Part of a small language model's weights.
Architecture: rotary positions, no biases in attention or MLP, untied embeddings, normalized queries and keys, attention and MLP in parallel.
Each number is 128 + 32 x the weight over its row's rms, rounded and kept within 0 to 255. Layers, rows and columns count from 0. Numbers have three digits each. The size before them is the row's rms in percent of the matrix's.

# down: layer 10 MLP down (transposed), 256x64, rms 0.335, rows 31-50, columns 0-63
# up: layer 10 MLP up, 256x64, rms 0.327, rows 32-51, columns 0-63
down31 076:142108086194093122103093115087153106089118134077148183178107124137150134108167096102099193136139092108103105136091117150096152205110124180157127168091127092043162129119107117114114092135166121
up32 090:085131154147143083145071117110155111219104126123170134103174108106173143083082142141124137120136155146147175114107156104109160106086102125148130157152050055168140166100091108115119134071102161
down32 086:144062145092121081097132129122139140133088114097138117099220124129122098156094119086121191101160160139153127144154122086137087205101139134119108142126159107154113124196126088158164166128046117
up33 119:179138209151139092093124171094105151161136134134135125067093098030145165128105176133162118123090144131172172086096104146129137087137105125118135142075127166114150179129181105121106156167128098
down33 102:049112095128063128099135145154112164118141063108108151166094116153112154129163153127079067151151147144110101090121084097102147128092116172139117105132163093108168121114156159120060136056160176
up34 094:108158129091144125118098164124132178141200156104136107085157067126181153131163077107161175093149118196133135075159116131135146123177091131127166115141166165077152097186170142134140115160095083
down34 103:151135171140133089161176141125175165135099130079106085103144189083122141107114114076084102124137118093095217130117143163138085104138193140111159131096091077145129131088054112142158163140140139
up35 118:183096156144063170118113117089139113087096191152126098109102124158124104170130096108139141181116131105124148123151178144137172153139144159158159076094106110133155099136195162087177144057176167
down35 105:108074084158124119118207121122126156092080151117087074169146104152155126173144184120124100139131120156165133107140147135065153133074149171105138131124138118147123177181109200135081183179134120
up36 110:097140186143128176103167087157128167088176067141131214105099086131156100149100093175112158103111187120114175148127151143117184164164157154155118145084121170148152093130099130127129152116103175
down36 105:128157122103166133132163117126155167117071178207085066164133151155208094121133113117100142111111085158153046126155115107133138054103136111099147117142180170136110099139157123111138153145098105
up37 103:176134158085184098141095127057098126094098161135107137148113081105188129119071089114103110158126108036168152113155140107132165110058112087126150096126165084143134104108162099109140123086137138
down37 097:104119087063136107139129160082069110148105135135142150103063142156113108188133101140166077154128131191102104112099125119142106178130103141147117110066092071172063094117141151103123186109084126
up38 097:144161132091180152168127081109097142112112138101133098182143074132149160118104121072138134164119143155099162101162179126130151133153064107153171070173174108120128051127124084112112075101130188
down38 093:125145148106146173098125121142058086091172084173139174075061184127097105088128144150097122116114107150075071088131166130155128091106109118115174162159122158121156191148099132138114130069103113
up39 116:113131233147130118113133131104171119137153119131167123163136106113162152159107120143150210147101146115073183137072089169128088143133099141133129163125061132114148169073078147132149161173159099
down39 109:114130158140113126095167112154107116118170099135059056095168187080151112123134141147139148158131139207133107115110133112133106149141097172125095140064164183104119204120080167113106105117140073
up40 095:107154119071073083119173136126127133102099142124183141145115139131172172220170030166131130106115120103084115168148126080153091160159126102114132132110113132100151138163138191126146087107146110
down40 105:137074113112131138153185126114154079162175143114127074170118111106142125177110079128114075131116103143184221130155139072210108099140149141128114141144147101141192158104137143111123140180109146
up41 104:188136123158142101079099101100118175141102105151114181052133112132160148103089111152152091128129078093094135126150133193142120137145089091116115113189097168154136132127135123028135138154186098
down41 092:072107142145153169137226110172088132130151086145127119142116147107139143190070169151104149108075121159132187173128130099139130084121116124135142141090117095168128110216125131083111133171098110
up42 102:067152175102125123145147158126126151052108154102165151173165157147122118113134113162110121144125123119100106171098136133067125075180098064149130136132179131091161119170107102122089080122119223
down42 101:134088102133102080177123138077103139145119169103147116128179166114192127163133138110140158142056173155103066157091192148152126127096111162127115086162122169146140141174167100131181194116153117
up43 096:139098083147100104127120115156142126150126140146116082138180107161131162153145157141088169102149150088119156061087069135173044162103114105102153155076082163146128165140173101207131144121114153
down43 085:157159126043161163117090124095109065108170184143174179082157148131116095137116085139128124092093116090118097158075132122105146137136062152114125089165150145099139161164116158073163089134138159
up44 083:109187191118124155140097083150128122140186147128106118098119121056140136114151103130116111087129086151138114192148088105124142144153116128151069138105181109138153087171197167064146195135130092
down44 081:149047079200104137099098106105146143109149142107143170148073133178115160083138108077133156136109202138099144096102134150117071185124144165143165074121131127134134152130106112193163135095126147
up45 090:096098158146103180124128129116125102095115137143120109127134092132183159125120134174089038130107200139163123125152094080076163131118112126151146154092112085107198132172136149118179160099114049
down45 090:098163102169111131117121104118079125189039153112120109092135125113103155112175143137148128132116168133108155107145060035083114150068130128121119123143127136084121178097076055117118135132158124
up46 105:083163153166083103096108150139128161109112155115148149125118129068133152107097037073136131120103095118122149183142069203137110159148106153129187135115086113160190135123112131136078170134145087
down46 115:120167145126159199080131155144139143067145105195194135171121107116180159157119189176162072099100123118146112126112123129160165134131119114130077122127172145199103088107137097146118180145104139
up47 104:118175094134113115156095099062147117130148139175158140079143136118184118048113148092138107111128108099100166179097144106117110111179137141105170097121103094151093093109170183041124137151090156
down47 112:155133134140094096111192064147088171103044141130156134153088091122133155187111109108149083161162140175110147133144111083119101132117126164136158143102074150055141144146101187150160134153177130
up48 107:098107077111109114151123175230102173168170132141115135134141136124147127088120110157107080129148102125161129178135127148154140135151066127132127189136132136204100074077118167096107180091125091
down48 116:178064125166127122087184139164148118122122157119082162147148119140167130131091108153152113122114185170064164062115113117117109114126180099098136104076194102189121078134100114110130136147154074
up49 087:088126198102126139131107095166113136097132197149138132113122145117081186104156138111111083172164142069165145145079117112150152115146075083141106100067093110112137140181109186112131066088112102
down49 096:150158114167111135113180184076146213099117081109102148148143118144099153130094129188135194085148097090141103114130128094139091107145073153167125131132125201124102117084090158125171164100150138
up50 088:045151058125116125114165062114105145129128135146120115170085143129124101118143139108155167079163095117139154129135168157058126135098203120129137081123083130142137043126141134159163152170126169
down50 096:171093137096133104161142082135104120145113102126206170109143113181105116127091124112132152138163121118167129157171150115133120135180093083156154137110128147151122054142198142178172138153035092
up51 087:125093121157094101154072138108110160129102103146094151108158178168116122112094167124076128094073146095119115167075064108112164078158178171131129115090065149113096113086158140149150187156162107